Each number is 128 + 32 x the weight over its row's rms, rounded and kept within 0 to 255. Layers, rows and columns count from 0. The size above them is the row's rms in percent of the matrix's.

# layer 8 MLP up, 512x256, rms 0.0931, rows 437-454, columns 0-127
size [ 99  98  94  94 105 104 100  95 103  96  92  89 100  95  92  91  94  97]
[[128 115 138 115  86 157 112 135  98 125 148  35  56 125 138 119 172  85 103 103 108 120 115 101 137  58 105 190 171 124 179 116 119  95 160 101 144 142 115 128 146 161 123 149  94 161 167  98 140 136 110 125 126 147 145 134 137 184 146  67 152 126 151 127 185  96 167  58 114  81 154 136 104  85 136  96 130  89 143 155 112 144 139 130 127  61 137 170 132 124 138 157 145 149 115 143 135 146 154 147  81  85 179 190 112 178  93 149 122 119 102 113 144 111 136  90  86  68 120 125 114 133 172 124 128 130 109 126]
 [183 101 136 120  71  84 175 126 106 154 101  94 128  88 115 135 130 186 134 134  97 139 144 114  76  81 126  59 107 121 181  92 125 157 120 111 138 126 189  98 147 121 136 136 126 177 138  83  92 150 116 151 163 178 159 101 153 146 117 120 144 104 124 102 111 153 104 118  87 106 132 113 131  73 100 139 112 147 203 130 159 131 108 138  89  92 100  71 167 160  91 137  86 106  96  82 176 114 140 150 132 160 110 108 126  93 133 115 127 211 179 134 114 102 169 162 145 168  98 161 169 107 124 122 131 154 124 161]
 [121 107 107 133 134 142  98 123 114 131 155 132 114 188 136 152 139  91 117 155  69 132 134 128 150 158 119 104 157 169  70 136 110 187 192  95 103  94 104 152 139 169 139 129 122 133 166 122 128  96 148  98 125 147 148 169 173 102 167  97  65 161 114  90 178 120 158 135 165 146 100 136 154  96 114  80 102 137 115 127 207 113 160 162 150 144  86 107 138 114  84 122 135 150 156 122 105 170 102 105 162 142 107 161 109  89 189 144 144 163 182  88 130 157  55 113 107 152 168  88 130 130 105 143 155  88 147 167]
 [ 90  73 186 172 142  89 191 138 188 107 149 150  75 157 154  87 106 141 183 186 127 125 143 119 162  80 131 152 171 119  58 156 152 149 113 152 143 143 175 175 141 125 103 153 157 103 117 138 154 158 148 121 155 160 146 135 160 129 107 226  98 129  44  71 128 105 145 124 115  92 133  83 162 149 135 100 128 114 124 103 156 174 158 135  80 125 136 154 139 202 100 119 166 131 103 132 179 120 102 146 172  95 136 138 159 127 125 130 155  70  97 105  77 124 140 118 162 123 169 103 112 143 152 113 104 127  83  66]
 [147 133 135 132 106 119 141  98 114 125  60 118  87 148  73 172  80 122 168 114 144 190  80 144  68 128 133 137 137  78  69 151  96 110 221 100 173  84  92 245 146 151 123 139  99 143 125 146 103 162  99 159 107  91 189 167 119 175  99 131 102  31 149 149 180 134 132 163 136  55 149 109 160 161 127 157 200 153 111 109 112 129 127 180 104 169 140  94 132 155 119 107  92 155 138 194  98 118  89 171 111 120 154 146 102 107 204 164  63 121 162 128 151 137 101 121 138 110 128 119  87 164 153 176 118  68 136 112]
 [ 98 143  83 163 173 105  87 147 114 117 109 172 149  70  97 136  81 187 148 114 107 110  97 110 145 113  81 163 151  82 113 156 133 148 166 128  90 122 165 167 116 163  94 149 150  87 128 124 148  97 170 119 135  60 142 147 193  98 141  94 117 172 139 139  67 135 195 171 122  85 111 145 132 184  71 149 142 126 117 129 135 150 123 129 138 204 130 126 169 125 101 155 135  83 157 117  63 113 158 158 135 155 170 128  84 124 127 168 105 128 139 172 137  93 154 122 156  94 128  99 141 118 167  63 128 110 119 150]
 [149  57 116 115 131 185 161 132 126 176 167 186 109 165 120 171 101  90 130 105 136 115 100 194 100  95 159 108 120 163 134 141 154 138 123 160  68 122  56 191 100 147 151 149 131  77 164 154 241 152 114 101  87 101 181 125  83 126 189 125  86 144 161 146 123  76 113 174 173  76 146 124 113 106  84 172 172  90  94 101 126 129 142 156 150 166  48  75 157  92 128 102 125 117  83 167 142 160 150  89 158 146  59 122 128 101 144 129 130 119  90  97 117 143  76 103 130 118  90 153  93 140  89 168 137 144 106  94]
 [122  94  94 131 142  76 136 114 113 124 106 117 105 122 125 152 151 153 181 115  95 188 176  83 149  64  67  88 151 103 146  46 118 124 116 158 108 177 122 148 147  88  95 127  72  57  80  67 115 157 140 114 183 118 140 120 136 161  48 143 141  88 166  58  87 110 184  85 114 148  23 153  90  97 150 167 142 142 136 139 134 157 124 214  95 144 157 168 168 134 112 163 135 133  92 106  92 170 152 130 138 176 140  89 149 149 105 134 109 147 169 117 102 129 109 108  98 169 130 133 151 141  97 136  61 160 161  97]
 [179 159 103 147  89  98 123 118 102 103 109  90 152 135 106  37 133 160 102 126 122 132 106  85 117  87 147 178 104 133  62 113 133 158 125  81 140 126 117 133  97 136 151 150 166 129 141  85  93  63 191  99 141 141 151 167 111 166 111 122  99 133 157  96 159  64 147 124  83 152 163  85  83  97 148 129 135 142 144  87 147 157 107 120 100  72 243 118 157  87  94 149  70 185 176  89 125 159 106 151 142 190  91  97  78 161 159 176 153 134 102 142 128 119 126  52 194 123 124 125 184 175 125 123 119 147 108 180]
 [117 185 145 155 175 125  64 141  90 130 132 131  90 131 131 106 124 187 134 121 185  89 128 133 162  90  81  93 159  93 136 176 198  97 109 162 113 146 133 164 130 121 167 137 111 134 164 154 135 136 158 121 128 107 148 137 115 126 179  71  94  53 185 121 132  90  82 134 114 115 137 144  69 105 118  56 146 154 110 106 119 139 114 147 140  92 123  76 134 141 121 143 151  43 138  94 161 193 133 128 178 150 128 117  59 100 152 145 147 123 162  58  72 127 115 117 103 148  93 169  82  98 129 110 156  78  87  95]
 [142  97 168 109 121 110 134 121  54 151 136 106 138 145 160  74  60 145  73  84 153 148  86 102 146  94 160 166  54 102 182 122 110 142 138 154  61 128 121 143 140 169  67 158 137  87  86 165 114 153 140 105 142 128 102  95 172 130 163 100 153  66 129 107 152  95  91 213 168 192 158 137 144 117  66 133 136 165 122 186 144 192 130 123 126 187 137  80 182 136 149 153 158 139  89 170  89 166  89 138  93  99 169  58  92 143 138 146 117 138 147 110 105  80 131 150 149 151 114  92 118  93 127 175 100 157 137  84]
 [153 134  77 151 128 185 102  97  75 154  85 137 112  63 117 133 146  87 130 154 109 113 141 163 180 138 159 132 142 120  78 141 158 153 135 123  93 138 157 104  86 152  56 128 111 152 166 121 139 130  82 152 118  80 123 157 136 136 127 142 110 139 177 135 145 119 141 110  90 148  96 177 148 141 106 128 137 113 123  79 169 146  98 125 192 124 145  76 147 176 137  85  72 179  69 180 106 117 142 143 124  99  85  95 144 106 184 194 134 159 131 108  96 152 159  59 154 109 127  86 174 117  78 122 121 120 143  95]
 [114  96 143 140 114 123  93 106 159 150 116 138 139 176 133 122 129  80  77 164 109 103 160 109 175 127 139 160 135  75  91  97 140 128 119 140  95  94  86 119  66 142 132 150  87 151  96 102 159 172 101  94  76 176 141 202  95  75 161 134  96 119 149 122 142 148 181 117 152 133 148 157 131 141 118 150 184 107 118 118 138 171 113 110 107 186 126  84 164 113 107  92  87 141 105  75 102 192 149 114 147 137  95 108 147 148 141 135 155 148 139 141  87 104 134  75 189 102 121  43  78  61 125 160 141 148 140 126]
 [ 90  88 160 162  69 125 112 107 126 160 128 146 101  91  94 136 121 152 133 152  56 152 162 143 135 130 178 150 142 123 155 111 137 123 127  93 188  45 102 135 150 128 131 152 140 103 166 117  92  96 193 158 152  86  71 125 141 181  96 148  87 109  41  36  94 105  32 105 121 116 109 137 136 145  57 136  93 154  78 150  78 131 150 126  93 131 191 157 128 116 150 119 111 172 140 154 152 137  86  89 134 181 121 142 132 143  89 169 108 148 170 155 131 102 103 132 147 130 139 121 145 161 136 174 129  64 136 191]
 [167 130 124 115 115 143 117  83 135 182  93 121 143  76 142 153 123 169  93 110  91 110  96 122  44  64  85 105 132 125 173 144 181 111 152  80 149 122 152 136 116 103 120  62 175 114  92  98 102 118  53 149 189 186 123 189 132 109 105 194 125  99 186  88 127 122 159  77 149  98 137  88 162 108 119 154 118  99 112 125 108 121 152 147 169 125 152 187  72 151  99 156 196  77 129 143 139  97 128 151 177 113 144 157 156 162 130 117  98 155 159 120 151 119 173 124 111 103 112 139 153 140  62 113 166 149 109 139]
 [156 126  92 123 171 184 119 133  67 144 118  69  79 166 146 153 147 196 151 146 107  95  87 108 116 170 110 117  87  94 163 170 135 141 183  79  86 115  89 124 129 105 115 130 122 156 149 118  44 176 158 101 160  94 135 130 190 114 136 149 194  65 142 131  91  99 148 103 111  88  55 162 119 100 126 134 149 159 127 157 183  98 115  80 111 163 190  83 142 148  53 138 177  70 144 129  97  99 138 106 133  99 173 171 104 145 172 146 132 141 139 116 158 193 128 122 134 124 189 171  95 170 168 139 112 147 104 148]
 [168 127 191 158 135 124  85 143 125 179  90  65 108 132 135  96  74  89 131 155 146 130 127 153 151  91 155 141 153 127 149 163 142 114 138 104 122 108  96 104  58 185 153 114 138 117 125 125  58 113 123 181 177 124 184 114 154 161 158 112 147 145 158 182 105  93 136 137 183 121 124 119 129 117 100 143 124 143 135 127 163  97 137 112 101 148  82  77 149 131 130 184 104 141 141 151 152 152 125 150 187  91 118 160 192 173 125 162 169 103  87 119 143 138 154 113 157  65 170 105 134  92  50 106 195 170 139  98]
 [103 129  62 100  81 122 145 127  78 154 174 118 159 132 175 117 143 181 120 191 120 177 226 106 161 119 135 129 154 196 140 130 151 131 100 154 152 118 168  99 164 138 149 180  87 102  66 175  98 125  86 136 143 106  58 161  72 116 157 143 112 137 122 113 107  77 165 153 135 132 165 162 120 103  76 131 103  52 155 153 136 186 151 173  95 144 120  95 154 154 145  94 110 141 128 158 145 118 167 172  34 162  81  81 147 145 103 138  70 101 149  99  99 106 145 169 145 132 145 180 118 117 200 119 147 134 184  77]]
# layer 8 MLP down (transposed), 512x256, rms 0.0428, rows 437-454, columns 0-127
size [100  96  97  98 101 103 100 100 102 100  90  98 103 102 101  97  95  99]
[[ 86 136 135 112 211 132 105  74  48 175 144  76 112 150 115 165 148 184 168 153 113  90 120 142 123 137 200 121 109 159 115 132 159 144 145 144 167  44 171 107  80 136  61 121  83 147 117 106 150 107  79 170 122 124 162 111 116 157 109 138 106 137  87 133 151 158 128  80 115 179  48 163 152 164 136 133 155  92 115  58 140 121 144 140  96 108  80 142 134 127  92  78  82  78 145  89  92 149 102 134 160 143 137 158 116  76  87 149  97 129 100 187 200 134  99 127 100 214 165 140 126 186  96 194 177 109 125 128]
 [ 75 104  80 102 196 130 108 112 119 110 111 102 108 170 133  68 160 100 112 129 104 144 132 155 190 133 143 184 104  57  79 153 153 135 154 126 101 116 105 183  82 109  64 119 154 116 145 130 158 112 138 144 114 134 139 133  98 109 153 132 101 132 137 113 158 156 137 126 140 129  97 149 168 122 167 185 123 168  85  74 135 123 120  97 103 143 158 159  84  89 135 155 132 158 147 111 102 163 223 160 106 107 136 198 163 111  98 121 122 112 112  97 177 191 104  86  68 113  92 136 122 142  80 107 157 125 152 106]
 [118 134 123 174 135 117 118 129 154 147 100 118 122 165 119  69 139 117 147 172 133 129 175 122  91 157 156 193  74  93 135 195 115 137  79 157 137 124 123 113 129 147 189 129 140 135 142 155 169 104 142 190  95 148 136 135  47  58  68 116 115 136  91 133 171 159 127  99 133 107 143 113 132 145 145 124  71 140 197  91 103 136 101 155 129 157 187 173 103 106  90  97 137 140 184 132 123 135 128 103 109 184 153 107 134  99 137 134 104 124 126 143 171 135 161 166  95 166 121 107 119 104 166 100 167 102  93 143]
 [ 90 196 102  81  83 185 105 128  80  61 142 162 111 120 135 102  86 144 137 122  93 116 161 130  87 125 123 125 192 103 148 141 161 141 117 104 127 119 120 152  70 130 120  97 139 104 151 171 207  94 135  50 133 130 202 140 163 139  49 156 131 138 131  83 124 155 150 199 144  88 140  61 153  87 165 127 108 165  97 117 159 119 196 124 123 181 128 126 101 142 125  66  81 147 141 192  82 129 137 117 173 168 104 140 181  99 120  93 121 105 158  83  91 165 189 110 147  84  72 166 135 149  90  67 161 175  76 135]
 [163 169 157 105  49 124  61  90  96 152 128 122 136  98 168 110 113 129 174 115 166  94  95  80 104 119  86  97 150 123 157 135 142 143 115  92 135 178 167 110 129 166 150 114  77 121 136 160 108 132  56 136 103 143  92 129 173  76 115  96 158  98 127 180 120 239 110 174 124 143 120 104 131  78 103 114 149  90 106  69 166 111  24 112 107 133 152 169  91 187  88 128 103 136  78 151 168 148 139 168 113 111 162 166  45  91 139 140 118 141 139 145 193 148 154 133 127  96 130  74 177 131 128 123 117 148 100  96]
 [116 119 208 124  54 139 137 141  96 112 108 112 106 217 128 112 105 148 131 127 125 137 173 112 139 110  94 118 162 159 108 144 108 121 137 156 163 167  49 109 183 155 117 138 114 123 129 110 138 131 111  97 150 167 138 113 119 150 112 137  67  60 144 126 134 164 105 133 184 125  86 125  60  71 140 146 192 106 128  94 110 143 108 177 166  30  82  95 181 174 115  91 183 105 130 122 122 165 148 119  88 126 112 160  94 174 102 148  77 113 117 176  79  92 105 145 165 172  70 177 148 155 108 153 138 103  74  75]
 [ 98 143  86  91 125 132 131 135 157 115 153  99 113  79 201  91 161 153 190 102 102 128 119 146 127 102 140 135 118 120 104 137 140 168 100 163 119 165 127 121 102 143  90  84 137 146 111  83  72 191 106 167 141 109 151 105 132 144 107 115 143 133 134 111  86 127 141 124 106  95 106 121 200 148  88 104  93 148  88 136  78 196 152  98  61  94 164 172 145 145 186 147 116 129 103 153 137 123 123 133 136 137 134 142  86 176 110 123 108 153 179 164 134 132 118  75 135  77 113  60 133  76 143 145 119 118 161 137]
 [135 158 138 162 195 142 145 124 188  60 138  70  93 125 162  79 109 119 153 170 150  91  66 110 139 182 133 100 154 172 112 131 132  95 124 108 144  77 106 160 114 161 136  57 165 178 209 149  89  70 124 126 131 136 191 102 123 156 175  79  75 157 113 184 141  89  93 100 166 133 125 124 103 132 188 100 134 126 173 132 153  98 142 128  98 115 111 120  82 121  80 131 142 135 169 128 123 144 150 137 146 121 126 122 127 166 133 113 107  99 127 136 174 156 134 130 114 111 134 162  54  82 126  80 146 139  74 166]
 [ 86  89 122  71 154 151 115  63 168  98 154 131 131 124 110 150 114 142  83 136 123 107 127 123 150  65 166 168 141 122  79 123  67 121 149 120  96  95 129 168 135 125 102 133 117 113 146 182  70 154 123 182 153 161  85 148 129 111 110 162 128 109  93  71 118 121 142 109 146 142 152 118 135 169  96 174 111 153 112  41  92 106 102 126 107 127 194 168 157 107 145 148  50 187 115 125 133  78 149 165 174  94 113  87  48 158 140  84 111  99 114 139 172 172  98 131 153 141  71 121 138  67 170 167 132 170  96 131]
 [114 186 111  91 187 178 150  68 115 113 130 148 140 114 148  95 139 118 111 145 188  74 183 125  62 110 154  78 118 155 106 109 158 120  81  52 172  91 168 193 102 126 143  28 130 175 161 170  89 126 137 155 163 117 176 176 137 141 130 115 165 117 109 154 129 120  47  96 105 125 130 111 108 156  66 163 130 121 184  81  93 146 116 162  86 110 104 118 143 160 122 119  74  95 176 179 112 148 113 115  93 177 108 103 120 137 164 131 121 104 102 172 144 130  96 175 105 170 133 165 135  52 129 153 118  84 118  71]
 [165 163 128 139 111 154 123 164 178 167 180 146 104 134  73 158 174 151 182 101 115 127 112 130 119 161 116 114 143 134 121 181 176 112 100 109 168  71 127  68 132  68 185 102 105 117 155  63 111  71 131 162 170 103  68 202  96 177 133  93 119 133 100 162  83 178 142 103 117 117  62  87  98 119 152 136 118  64 169  93 185  91  81 160  86 112 112 144 127  83 134  60  84 117 137 115 178 133 172  86 100 144  89 189 169 142 139 156 130 155 112  95 152 185 126  70 108 174  79 151 141 101 149  89 135  96 154 142]
 [ 78  85 130 109 147 128 139  97 125 125 120 206 159 127 136  90 137 169 141  44 141 120  95 127 155 186 178  85 177 129 131 153 121  49 116 181 112 126 114 165 155 159 176 112 209 129 110 102 141 184 178 140 154 136 120  86  91 172 149 129 128  84 129 179 119 128  86 130 149 129 151 161 144 110  77 124 141 104 110 122 172 127 135 111  78 159 129 170 185 164  93 150 171 177 106 141 122 148  96 126 171  99  90 107 146 175 139 114 153  98 135 203 178 127 201 150 149 134 126 119 165 117 106 108 144 113 143 104]
 [ 26 139  98 107 137 179 175 119 134 175  78 118 147  67 120 132 184 163 187  99  98  80 110 112  84  73 129 113 109 108 140  85  89 144 133 159 117 136 149  84  88  77 132  85 123 106 157 165 122 165 132 133 139 127 123 129  98  94 140 202  90 126 115  94 107 109 102 136 123 139 119 136 149 158 105 178 102 109 178 132  96 171  73 149  97 113  78 104 138 115 126 174 142 115 121  93 117 104 107 148 110 116 145 132 121 139  96 169 151 181  77  96 156  61  99 109 154 178 157 148 140 100 176 169 128  72 149  62]
 [164 116 138 129 114 135 140 101  78 129  74 153 174 114 129  56 148  94 144 100 173 104 132  75 145 108 121 101  89 145 142 107 148 120 108 149 132 165 199 134 132  96  81 105 124 118 166 142 206 232 143 111 146 156 187 120 143  94  90 152 139 157 166 199 177 143 193 111 121 108 113 132 136 183 156 136  99 113 109  75 159 148  90 148  93 151 103 106 123 173 118 120 127  91  80 138 100 142 147 161 135  59  96 146 125 119 133 119 177 133 128 128 173 112 185 133 107 136  19  89 182 110 187 105 129 168 122 115]
 [109 200 124 135 167 143 104  76  90 155 164  62 155 139 163 140 135 114 184  82 106 140  64 100 186 117 107 119 147 168  94 202 115  95  76 118 139  91 109 158 111 105 121 118 132 140 132 155  39 101 102 128 134  78 147 194 113 116 118 140 171  69  85 106 131 139 128 166 129 103 100 105 152 106 120  70 170 136 112 116 150 120  49 142 191  93 106 191 109  93 165 110 183 163  89 136  79 103 100 171 114 101 187  77 131 131 119 109 103 112 148 102 153  86 100 187 179 126 127 141 123 146 132 135 138 125  92 110]
 [154 177 113 156 156 107 105 123 132 100 117 144 145 137 109 128 129 139 179  95 188 132  86 110  61 190 181  85  91  93 151 154 113 161 172  77 147 202 147 133 165 123 105 154 180 118 125 119 168 123 106 143 109 148 135 132  78 118 107 118 147 132  90 176 129 140 122  48 115 194 100 118 120  92 142 101 131 145 142 158  83 113 141  91 140 147 113 141  77 172 154 120  92  88 102 115  68  98 138 111 116 180  58  78 111 133  88 135 126 125 135  97 116 146 138  93 129 110  94  99 145 125 171  71 166 173 156 127]
 [169 138  69 141 100 126 158  80 138 129 154 158 144  95 145 203 144 149  67  82 172  97 120 105 110 163  86 115 158 173  98 156 124 168 156  67 113 190 212 115 144  91 143 113 135 115  90 137 178 188  92  88  86 126  99 123 107  65  74 112 128 118 144 148 164 173 115  96 139  96 180 135 142  83 149 114 132 102 178 150  44 133 137 161 157 141 136 109 132 146  73 172 149 144 140 136 122 160 142 201  70 177 190 114 150 128 144  70 144 122 150 145 125 140 143 136  81 195  92  66 120 173 189 153  52 132 101 127]
 [167 181 152  77 132 109 131 143  99 118 158 120 134 190 110 137 139 115  98  89 174 156  91 202 100 104 160 146 102  75 142 120 137 135 134 170  87 100  97 158 152 160  96 115 112 135 179  98 132 161  93 192 128 100 142 157 134 149  89 163 133 139 125 158 149 130 126 127 122 119  93 114 104 143 110 102 120 202 108 111 159 107 128  72 239 112 107 200 133 132 105 101 160 143 153 150 107 162 162 130 190 158 101  89  98 109  98 107 164 163  88 172 160 138 148  81 176 132 115  84 184 113 149 154 134 141  73 132]]
# layer 8 MLP gate, 512x256, rms 0.0914, rows 438-455, columns 0-127
size [101 100  98 102 105  99  99  97  99  92 104 103 100 106  97  95 104 100]
[[131 143 141 159 113 180  85 172 101 104 124 163 159 121  70 172 142 158 153 116 130 155 138 103 123  80 117  90 120 141  39 201 103 110  84  70 185 123  95  86 152 129 144 142 144 111 140 147 129 113 129 162 110 101 179  61 148 109 110 183  99 145 189 145 229 116 137  93 136 176 200 120  70  93 106 124 123 205 128 113 118 114  95 163  95 136 153 101 136 116 158 130 120 114 159 140 147 130 156 112 140  90  93 136 164 101 185 155 175 231 149 143  74 108 114 170 117 137  89 136 107 136 103  51 141 104 102 161]
 [174 148 118 140 125 111 140 122 137 146 140  80 154 145 146  58 102 116  82  99 178 102 118 110  53 168 159 142  92 122 170 142 133 111  65 153 148 146 127  81 155 116 185 144  92  81 121 141 138  97 146 179 143 140 137 118  70  74  94 130 122 127 161 129 135 160 130 118 117  77 150 106 152 166 128 131 130 131 154  93  93 153 133 141  92 135 117 106 102  89 140 117 117 124 117 103 105 157 196 183  98 178 156 105 156 104  89 121  98 124  82 131 164  82 138 177 127 117 102  90 176  91 150 116 144 142  92 116]
 [140  86  82 136 138  95 114 130 133 160 103 192 173 156 131 145 138 113 107  73 142 159 154 142 162 161 143 156  95  91 130 143 108 139 183   3 101 117 103 145 145 211 177 218 172 115 163  86 147  69 133 126 130 138 138  89  79 139  98 165 137 100 107 111 158 111  82 141 121 176  86 142  97 101 137 100 133 119  85  85 110 160 168 165 104 126 140 155 120 137 120 186  95 112  84 134 125 127 154 112 151 150 100 115  79 173 108 119 103 159 121  96 120 166 134  97 172 151  97 159 134  66  90  81  75  72  65  92]
 [ 83  93 117 129 167 136 163  97 146 115  60 126  85 127  65 150 167 127  97 113  87 158 115 133 108 120 137  92  86 111 120 111 133 123 199  98 161  95 189 185 111 117 113 124 171 150  98 149  95 151 116 113 124  98 210  95  92 182 151 176 122 143 135  92 190 136 163  85 163 141 127 174 109 159 141 120 114 131 154 173 110 162 138 179  90 134 125  98 167 113 143 157 112 182 145 134  98  67 114  67 163 111 159 113 161 161 188 123 113 134 185 166 158 173 120 114 113 114 125 139 111 140  94 118 126  73 112 162]
 [150 126 124  84 152 141  83 130 168 117 162 137 110 131 128  84 132 110  88 133  70 141 107 124 107 127 120 138 157 156 186 117 124 126 105 105 172 110 176 163  86 163  76 132 115 153 108  96 159 147 100 164 149 117 130 184 203 152 169 119 137  93  85  85  87 144 109 131 137 108 136 133  90 178 100 133 108 155 126 182 121 132 138 112  90  86 109 173 183 110 138 169 122 158 148  98 186 142  52 109 103 101 144 141 156 101 117 131 120 114 133 104 125 144 162 108 151 122 133 112 150 150 147 118 120 152 111 151]
 [133 154  99 129 163 148 134  96 144 152 151 109 107 160 132 107  89 132 146 105 117 154 158 145 137 124  80 156 142 143 104 134 126 108 148 131  92 114 135  43 139 138  90  73 163 114  99 143 179 142 129 197  91 111 111 126  93 149 125 127 199  97  83 136 143 122 107  96 131 124 172 134  31 119 140 113 195 166 145 169  92 191 136 151 106  73 126 120 151 107  73 159 120 122 159 150 115  55  31 106 140 114 105 176 133  80 153 128 115 120  88  92 126 135 117 122 175  98 110 120  57 137 184 162  75 111  85 124]
 [133 141  87  61 127 120 196  87  76 137  97 148 130 170 174  68 158  69  97 175 118 140 143 145  90 113 112 123 137  83 133 108  63  47 123 109  68 138 172  86 129 133  61 131  98  80  72 103 153 132 129 130 148 132  79 131 201  67 150 168 193 133 175 124 124 169 123 102 100 102  92 155 133 109 152 137 123 113  99 140 166 130 158 139 107 133 138 130 167 146 166 152 132 126 139 159 224 140  89 129 153 156 142 111 183 129 132  78 126 179 126 150 168 197 142 135 122 168 139 119 179 156 129 157 156 106 146  93]
 [159 145 113 162  87 103 113 140  82  77 132  21 111 159 127  92 139 154 168 115 136 119 108 103 139 112 114  77  60 181 104 121 188 132 162 169 172 175 133 113  99 125 112 152 158 115 152  76 178  85 150 105 127 128 136 193 119 118 137 107 142  93 155 172 147 111 142 111  70 156 160  74 127 168 114 114 166  84 165 118 116 185 158 142 128  97 160 164 168 119 116 157 107 191 146  44 135 136 109 144 110 169 134 138 155 110 136 196 107 151 119 187 135  61 122  46 150 100 129 101 123 178 112 111 100 160 112 150]
 [145 146 107 154 141 111  82 127 103 117 174 118 110 160 112 142 118 126 150 156 151 136 114 117 206 133 150 135 113 140 149  96 105  92 150 153 133 110 128 185 142 155 133 167 158 127 133  64 163  91 167 121 140 154 165 136  98 145 141 112 173 112 140 120 170  98 175 135 112 170 100 143 144 109 109  86 112 138 107 132 137 121 126  99 134 147 148 139  74 109 155 140 133  90 104 139 152  92 144 139 173 129 137 139 111 136  97 179  64  89 106  97 110 166 165  39 115  96 177 128 102 140 147 171 154 163 112 190]
 [109 137 175 180 101 122  63 150 115  77 155 110 136 149  93  78 158 121 110  48 113 169 133 138  91 152 144 157 140 157 183 152 150 184 114 138 114 105  91 131 164 113 130 109 133 155  79 114 149 137 115 168 130 142 118 177 104 190  94 117 184 133 130 195  89 154 171 205 191 150  61  83 130 219 102 146 130 129 139 145 105  31 128 142 127 160  71 121 108 118 106 179  91  96 150 106 129 135 150 125 126  86 120 115 179 140 137 143 110  90 138 149 106 123  87  80 113 148  85 158 110  94 215  92  80 113 120 183]
 [138 106 156 171 101 150 191 102  96 133 127  75  99 147  74 124 173 124 114 116 120 130  42 172  79 154  95 113 149  95 148 130 101 109 171 126 180 127 109 112 117 170 134 163 148 146 155 143  75 103  96 141  64 138 151 113  90  97 110  75  97 134 167 179 186  96 172 136 145 131 124 105 122 126 194 168 152 142 172 134 115 125 161 110 227 182 119  66  74 114 170 149  67 107 106 153 152 114 109 121 181 160 187 154  97  34 176 146 143 114 130  71 121 127 169  95 124 108 157  91 100 138 138 144 139 161 149 166]
 [146  89  92 125 132 157 128  40 149 151 110 110 148 199 113 179 146 105  66 121 125  92  82 167 106 163  76  68 123 110  86 134 129 150 116 107 141 129 122  48 117 109 112 112 173  96  80 166 178  89 155 136  87 127 114 133 197  93 113 160 151 151 148 148 120 149  84 134 146 145 180  51 128 134 155  66 161  90 114 112  70 150 186 112 144 159 132 114  98  88  79  99 162 116 121  93 186 161 182 125 146  85 142 132 138 143 121 198  79 133 118  75 107 142 144 139 151  99 160 136 126 124  88 132 127 179 134  99]
 [152  96 151  35 200 145 132 104  91 155 142 107 153 136 115  81 160 116 142  82 168 108 106 103 119 114 161 140 176  91 128 112 117 121 118 153 119 159 101 119 170 125 139  72  91 139  90 136 142 153  91  91  68 182 202 173 109  62 171  96 127 151 185  80 132 125 144 146  99 116 148 112 192  98  94 176 128 143 169 126 119 126  68  85 162 114 121 120 137 116 115 175 146 123 144 116 146 170 132  87 168 146 143 120 148 103 130 151  97  45 120 103  72  82 108 109 182 109 197  86 179 153  95 130 126 142 143 142]
 [121 154 116 157 158 153 132  37  64 164 144  62 158 150 115 173 181  93 169 165 125 123 104  77 139  71  67 129 156 118 107 158 120 167 142 135 140 118 136 167 100 170 142  83 169  98 123 156  87 128 119 113 133 126  99 182 129 142 103 113 148 149  84  93 140 157 133 117 124 110 147 117  92 119  63 126 161 114 128 147 153 161 113 103 183 134 107 233 117 127 108 105 233 161 104 107 121  89  62 105 145  55 164 107 202 122 139  98  85 162 182 172 167 117 165 166 167 145 110 143  96 131 150 145 126 131 127 146]
 [145 155 108 157  99  69 123 114 155 134  81 165 154 103  92 147 135 124 155 146 160 163 110 124  60 144 124 115 118 152 161 159 103 152 125 139 155 144 129  84 152 110 115 142 160 133 136 159 190 104  77 140 104 139 130 133  92  99 123 140  90 170 126 174 150 146 136 197 125 171 151 102  89 112 101 140 104 162 166  97 137  64 143 136 174 115 120 141  81 113 165  66 105 154  70 134 143  76 130 123 124 175 124 144  97 109  83 102  99 137 102 130 104  95  90 122  92 108 125 107 118 145 143 123 120 114 151 102]
 [113 123  89 147  62 126 146  50 148 105 106  65  76 139 152 154 154 162 156 144 110  73  99 126 182 118 141 120 114 123 148 184 120 163 143 128 160 106 128 118 155 120 148 167 101 148 134 157 102 162 123 139  92 146 117 159  86 141 110 118 125 113 110 135 122 138  95  71 163 165 147 132  84 113 191 128 171 122 138 114 114  86  75 111 149 160 112 114 136 128 128 167 119  76  81 176 186 134  93 103  79 131 118 131 157 143 133  93 131 161 119 151  85 124 145  65 152 127 136  77 150 183 156 164 139  71 160 129]
 [138 135 185 169 146  77 148 114 173  88 141 159 103 172  58 152  75 158 124 103 111 197  98 183 107 167 130  74  84 199 139 154  79 124 122 152 106 144 119 114 178  81 144 108 166 148 141 148 108 145 147 138 141 195 171  78 116 169 112 146  94 160 111 107 119 125  70 110 125 184 166  31 128 146 138 116  75 162 111 105 144 117  97 128 179 104 113  91  61 163 105 115 101 182 139 117 108 116 188 156 176 136 120 109 151  73 176 131 119 155 119 173 158 111  71 109  93 134 132 136 164 124 133 111 152 150 140 129]
 [152  88 140 146 132  97 133 140 174 173 136 109  69 155 118  99 169  63 111 164 186 147 172 173  76 124  71 128 124 180 152 177 148 127  78 149  93 130 138 148 146 158  99 113 114 142  91 168 173  91 143 148 133 186  64 123 111 171 120 123 124 173  98 119 135 100 150 128 125 131 119 119 160 117  70 123 117 122 112 144 130 133 129 196 159 127 129 142  88 170  98 173 114 233 121 120 138  84  99 119 209 120 144 121 108 153 151 157 132 107  90 141 156  76 164 156 170 103  75 142 166 157  95 135 140 140 113 139]]